Weights of a small GPT-style language model, trained from scratch on English Wikipedia.
Size: 14 layers, 4 heads of 64 (1 for keys and values), MLP 896 tanh GELU, 8.78M parameters.
Architecture: no biases in attention or MLP, untied embeddings.
Training: 353M tokens, 5387 steps.
Each number is 50 + 10 x the weight over its row's rms, rounded and kept within 0 to 99. Layers, rows and columns count from 0. The size before them is the row's rms in percent of the matrix's.

# layer 10 attention value, 64x224, rms 0.192, rows 34-39, columns 112-223
103:44 52 49 48 84 31 58 43 53 43 37 57 46 68 44 53 55 54 31 57 69 40 42 36 68 62 76 41 38 55 59 42 54 40 48 42 75 50 52 51 61 70 32 33 50 51 50 58 43 50 67 51 54 47 51 61 49 61 51 36 49 53 29 60 39 53 49 46 55 48 47 31 54 50 62 46 45 64 52 34 53 72 48 49 56 60 52 57 60 41 55 50 45 38 30 38 42 41 46 54 56 55 55 50 47 69 62 44 59 42 38 60
101:53 41 45 60 54 57 45 54 48 43 63 55 58 57 49 41 57 26 40 56 31 69 50 57 54 56 71 41 63 43 28 47 46 34 47 47 56 56 48 43 56 36 33 47 41 56 41 38 42 54 44 55 59 51 63 44 63 50 66 50 52 52 31 62 40 33 48 44 36 57 77 55 59 45 53 53 50 52 46 55 55 44 44 30 54 59 40 38 45 54 44 45 32 45 53 62 44 34 56 53 59 65 47 58 41 35 46 52 48 56 60 38
097:42 45 45 59 50 30 43 51 60 56 40 49 67 37 57 61 50 48 35 51 56 45 46 45 61 52 38 36 62 55 45 48 67 58 58 52 51 27 56 56 53 65 63 38 68 38 46 43 36 53 59 48 44 29 61 43 47 44 46 58 53 45 41 59 44 50 51 36 56 53 27 46 43 42 48 69 38 34 41 41 63 50 59 54 39 64 45 58 47 34 58 54 50 47 52 47 36 24 53 60 34 42 62 46 54 42 56 38 39 57 46 50
103:46 54 51 37 37 53 43 57 40 67 49 67 53 49 45 38 42 43 70 51 64 61 56 52 41 38 75 48 50 62 59 65 31 43 68 61 48 61 48 50 49 57 61 54 59 64 59 38 55 48 48 52 44 59 33 44 65 66 54 49 44 49 53 41 56 33 39 36 65 43 40 52 72 54 38 40 51 72 66 55 67 55 66 54 44 61 50 65 59 56 54 46 58 61 55 49 56 46 28 52 47 31 46 49 64 53 38 49 45 45 61 61
107:65 57 49 51 33 50 60 49 38 46 43 50 44 63 37 42 50 44 54 43 53 36 50 64 33 40 59 36 42 55 39 39 53 37 42 55 51 47 57 52 65 52 49 54 51 43 60 58 36 66 49 47 55 32 70 50 35 55 64 63 63 51 64 57 58 47 44 52 43 47 63 55 44 28 56 58 55 59 46 43 60 54 59 43 69 45 47 76 53 55 43 62 65 37 50 58 35 46 48 38 39 49 40 64 56 44 62 40 40 41 49 60
098:50 35 34 43 42 25 52 51 64 48 54 38 66 51 44 52 61 33 49 47 62 70 63 41 57 54 47 44 41 53 55 45 48 58 55 51 42 53 45 60 44 51 56 50 40 64 36 40 47 39 38 47 39 58 64 35 35 34 51 38 50 32 66 56 60 53 44 50 34 38 48 38 41 49 58 59 40 67 54 26 48 71 50 50 58 57 64 61 38 49 58 60 56 62 44 44 50 60 50 46 54 49 50 58 46 36 31 52 38 54 33 49
# layer 10 attention output (transposed), 256x224, rms 0.187, rows 34-39,98-103,162-167,226-230, columns 112-223
089:63 48 54 45 49 46 53 58 49 43 45 42 43 44 63 39 28 43 45 56 50 45 40 63 51 55 40 58 66 55 58 56 59 33 61 40 44 27 49 48 44 60 50 66 57 44 48 52 58 47 39 52 62 57 41 31 41 57 54 53 41 56 57 49 62 64 26 51 56 48 60 41 54 41 46 48 48 56 37 61 35 42 66 34 66 35 57 49 69 47 64 47 46 62 58 40 41 50 56 59 47 69 43 67 41 42 40 63 37 37 55 56
089:42 43 44 41 58 46 41 51 40 48 50 32 66 32 59 42 32 54 49 40 52 41 70 61 48 59 45 39 61 52 50 42 55 56 50 42 47 58 35 65 44 44 42 42 63 40 56 58 45 51 46 59 43 57 47 58 51 67 42 59 83 46 45 39 61 34 54 47 52 60 38 43 51 47 52 46 35 38 50 53 53 65 40 40 52 56 46 45 42 50 37 51 48 45 68 55 57 53 44 36 31 57 62 49 56 45 62 38 66 42 32 54
086:54 51 46 59 52 49 50 59 44 76 61 60 41 53 34 39 35 50 34 57 50 54 50 50 43 44 52 62 59 44 60 52 35 39 36 57 79 57 33 51 47 58 57 51 54 49 44 38 45 54 58 59 59 53 50 48 38 46 66 32 67 64 54 40 41 45 51 60 36 27 54 49 49 58 70 35 45 64 54 46 55 48 67 38 48 42 45 56 38 58 53 53 48 43 56 45 47 58 48 53 62 49 56 54 51 45 59 55 42 38 43 61
089:54 49 52 63 44 62 51 42 54 46 65 46 67 65 32 50 53 50 57 66 49 46 38 47 39 28 21 60 55 61 51 61 47 45 61 44 45 50 40 56 35 60 55 57 33 51 48 54 47 51 45 56 77 56 50 59 35 50 37 46 62 51 60 43 30 46 54 56 45 60 52 62 37 55 54 66 48 44 52 43 33 50 62 52 37 36 52 45 44 32 36 34 50 62 45 45 49 51 54 42 50 50 64 55 59 62 59 56 49 47 47 59
104:40 26 64 57 52 36 51 50 41 44 46 50 42 72 64 56 40 54 53 48 50 57 44 48 43 64 48 44 51 53 47 47 45 50 48 61 60 37 36 60 56 53 47 52 47 63 62 51 55 31 44 38 45 73 55 32 47 42 40 56 46 56 49 31 40 49 33 41 40 50 57 47 51 70 37 47 54 48 60 52 56 31 52 56 46 63 57 64 50 35 22 39 52 45 48 55 61 46 43 53 67 70 27 39 41 73 53 42 55 50 52 44
088:50 43 66 46 56 62 37 43 51 43 48 56 49 38 59 55 62 49 38 49 49 61 50 70 52 51 45 42 60 41 44 53 39 65 39 41 50 44 52 36 37 52 42 53 52 41 65 63 54 56 41 52 40 63 49 60 42 24 42 36 60 36 54 45 49 63 59 45 78 47 63 59 58 45 54 63 59 36 56 49 65 45 59 50 48 57 69 47 48 74 45 30 53 58 55 30 48 51 65 52 45 48 43 57 58 59 50 58 55 64 66 64
090:56 63 44 60 38 43 58 52 56 62 61 44 40 36 58 66 75 60 61 50 48 43 66 37 52 50 52 42 47 45 57 33 38 54 48 64 50 49 58 34 40 49 61 46 48 62 52 38 46 53 54 35 53 33 48 57 61 43 47 70 35 52 57 54 56 47 54 35 51 54 60 33 54 56 43 54 36 75 44 49 49 53 52 53 47 52 42 45 39 61 45 78 48 61 34 46 40 49 40 46 53 43 55 48 48 59 62 41 58 69 57 30
088:52 50 50 52 43 38 59 36 43 60 51 49 45 35 52 40 64 40 65 53 66 44 46 50 65 62 48 49 50 29 73 50 47 50 60 40 45 57 62 31 62 44 31 66 45 50 58 34 54 47 53 48 53 58 46 48 34 40 52 49 44 62 59 42 57 55 39 53 71 39 41 51 49 43 52 49 36 61 81 35 45 42 52 43 37 44 49 50 57 54 51 42 59 50 56 67 49 41 65 55 52 28 50 38 46 51 51 49 42 58 60 40
097:59 54 50 46 53 40 76 43 26 46 58 64 59 50 75 62 42 68 56 54 26 42 48 50 60 60 53 29 48 51 49 48 61 56 48 24 40 56 51 56 53 60 47 50 68 52 35 60 43 54 48 64 40 32 45 47 66 57 54 66 49 69 42 40 61 59 54 64 50 43 49 65 42 46 57 48 48 49 46 51 43 53 50 67 68 46 52 40 28 39 54 50 40 30 45 63 47 59 38 37 49 52 49 49 55 53 50 53 63 64 48 33
091:65 42 58 50 57 41 58 57 54 34 53 28 53 58 49 41 46 43 32 55 26 56 57 48 48 33 53 61 50 46 49 48 29 51 68 61 55 25 55 34 58 51 47 48 30 42 38 38 47 56 39 37 26 41 54 49 57 60 28 51 48 56 50 52 51 46 70 38 41 53 51 34 59 61 51 36 47 50 40 64 54 38 55 51 41 44 50 55 42 52 63 34 47 48 52 54 45 68 54 47 54 48 26 51 55 40 50 48 78 32 51 56
091:59 61 46 46 39 61 46 58 39 45 51 52 67 47 56 60 60 38 65 66 43 50 70 34 48 46 57 58 36 53 63 50 37 56 49 38 56 56 62 43 41 43 47 50 39 35 42 46 55 63 51 49 44 42 29 40 59 52 56 49 42 60 55 41 47 49 63 66 62 56 66 37 55 49 55 42 53 48 33 69 57 45 47 42 62 41 51 57 56 56 49 51 55 56 63 51 49 67 61 55 63 33 53 46 55 52 42 51 54 56 44 48
088:48 46 45 64 49 55 56 46 46 49 46 44 61 42 44 53 55 55 61 46 52 36 34 42 42 34 52 37 43 53 57 45 50 57 62 51 53 45 58 57 41 39 46 42 62 55 63 57 41 42 52 60 48 39 61 71 68 53 60 63 42 81 52 45 49 61 39 58 50 51 38 44 49 53 64 53 38 64 54 59 45 43 42 80 47 52 51 72 40 36 62 69 39 55 48 70 52 66 41 47 58 66 49 38 35 60 71 29 32 44 54 38
089:54 52 41 57 64 57 52 58 61 44 46 62 60 41 41 69 36 44 36 41 21 42 59 49 30 51 54 56 49 50 50 70 45 45 56 56 50 72 39 50 48 56 49 49 43 51 47 61 49 24 62 60 44 42 46 57 41 27 74 51 61 63 51 55 52 54 48 50 51 49 59 50 47 42 53 74 65 41 58 63 55 57 42 34 47 30 40 59 62 35 76 56 38 61 59 45 46 58 55 52 49 62 40 50 58 39 48 40 45 34 54 46
091:21 47 44 54 58 54 34 54 46 56 44 50 38 66 50 46 37 61 51 55 56 39 76 40 56 51 63 63 50 43 50 54 68 50 71 50 53 45 42 45 44 51 41 41 35 54 53 50 49 52 49 34 32 41 31 43 51 53 29 58 40 35 48 70 67 60 50 46 37 57 51 58 63 62 56 42 60 61 53 48 59 47 44 54 54 65 51 26 45 48 39 55 45 68 48 54 36 50 46 43 31 56 51 36 61 47 57 56 52 46 45 51
093:61 65 66 52 69 61 58 54 63 46 47 43 60 62 41 42 48 50 49 43 62 51 44 50 45 56 44 48 36 62 49 54 35 58 41 62 52 79 49 43 28 41 65 41 42 42 45 44 44 39 41 48 58 54 61 46 42 45 35 60 43 39 47 48 61 41 41 27 72 69 69 46 49 42 55 50 59 49 49 44 46 58 31 39 35 67 59 52 62 63 48 41 66 59 36 51 53 35 45 32 37 49 44 51 52 51 36 51 32 42 70 42
094:41 50 50 43 70 38 41 49 62 44 48 44 35 55 38 55 35 59 58 50 60 45 45 62 34 47 58 52 49 31 33 42 54 53 25 48 53 43 39 43 62 45 59 48 53 44 53 49 45 55 51 43 64 42 44 47 47 60 51 58 36 57 37 75 65 73 33 59 52 40 55 83 49 53 55 39 49 43 45 34 56 29 47 38 44 67 57 34 36 68 61 53 61 37 47 37 49 80 57 45 64 47 32 41 46 55 47 36 58 51 53 44
087:50 43 51 50 45 68 62 35 54 50 52 53 38 48 59 49 43 63 46 52 26 54 46 38 37 61 42 44 54 48 57 42 44 56 49 47 40 57 46 58 26 51 51 39 64 41 53 59 53 51 33 54 52 39 48 47 45 39 52 56 76 38 55 53 43 59 51 69 48 58 68 38 56 51 37 78 54 57 65 43 33 50 21 47 51 73 47 45 50 55 39 41 54 61 48 32 56 45 53 39 60 72 54 52 34 38 33 47 51 44 47 39
087:47 75 53 56 53 58 52 44 53 54 48 52 47 68 46 49 43 55 30 48 63 52 56 48 49 33 55 51 52 54 58 48 59 60 45 50 56 40 57 49 56 59 54 57 49 65 31 44 50 68 65 45 53 63 41 43 40 51 52 54 62 45 34 56 49 55 60 45 31 45 43 51 49 49 30 44 55 53 62 36 67 39 48 58 78 76 51 40 36 69 54 68 60 50 43 62 57 50 47 63 60 61 64 40 26 30 46 54 58 54 48 34
129:45 36 72 47 32 67 42 31 54 55 53 57 44 46 54 49 49 49 74 41 80 50 46 51 58 39 50 47 34 51 44 50 65 68 48 56 61 43 64 55 57 36 37 48 59 61 46 42 72 51 36 61 31 65 76 44 55 45 49 61 65 35 46 52 51 49 44 51 52 56 46 59 55 48 50 53 48 44 50 41 58 26 48 64 30 66 51 51 34 71 39 31 50 55 57 56 62 34 58 53 40 36 55 53 43 51 55 53 54 62 53 65
126:73 69 57 50 36 59 69 59 59 45 50 60 37 40 50 65 51 53 39 61 43 56 28 50 41 37 51 54 37 75 44 36 50 54 44 57 54 45 56 51 62 45 49 47 69 62 40 58 53 51 53 50 64 44 57 38 40 31 69 39 44 62 71 42 41 49 42 60 56 58 44 51 46 53 44 55 60 53 49 55 37 44 59 58 65 53 39 61 31 49 53 57 57 45 39 35 60 51 59 44 75 51 47 53 36 66 37 54 48 55 63 56
123:32 48 35 53 18 49 31 38 48 26 55 46 27 57 52 55 71 30 46 58 46 39 62 46 40 54 62 55 51 50 51 49 59 41 66 44 38 28 54 47 76 50 37 58 49 55 70 58 57 40 47 33 49 55 41 51 49 48 45 57 56 54 49 64 32 63 58 60 48 55 37 57 52 49 37 53 56 48 59 71 52 46 45 54 59 50 55 46 53 28 40 49 40 69 56 61 63 57 58 65 53 58 41 41 41 44 62 40 51 56 50 56
130:48 44 40 48 38 66 49 39 48 60 42 50 55 46 57 65 56 38 49 50 43 62 59 42 72 74 45 42 56 59 51 54 56 61 40 38 47 51 59 61 48 71 41 39 56 51 53 66 51 56 68 64 47 60 66 39 54 41 58 39 45 43 41 45 49 61 56 50 49 37 53 27 52 32 45 56 65 56 46 55 47 57 38 60 61 41 50 48 69 48 41 51 40 47 53 52 48 25 42 53 47 69 73 66 47 47 46 62 45 64 44 57
134:49 63 55 47 59 47 42 74 52 53 55 51 49 48 34 41 41 55 48 44 63 37 55 56 46 41 47 81 51 49 40 63 58 60 50 53 54 62 49 40 62 43 57 52 63 59 33 46 51 50 68 58 64 50 57 68 62 61 55 47 48 44 44 64 65 43 64 13 50 53 33 56 36 47 56 47 47 36 56 54 58 69 68 53 34 27 48 32 51 48 66 65 47 42 40 39 60 39 42 57 33 30 47 46 58 45 48 58 45 65 55 56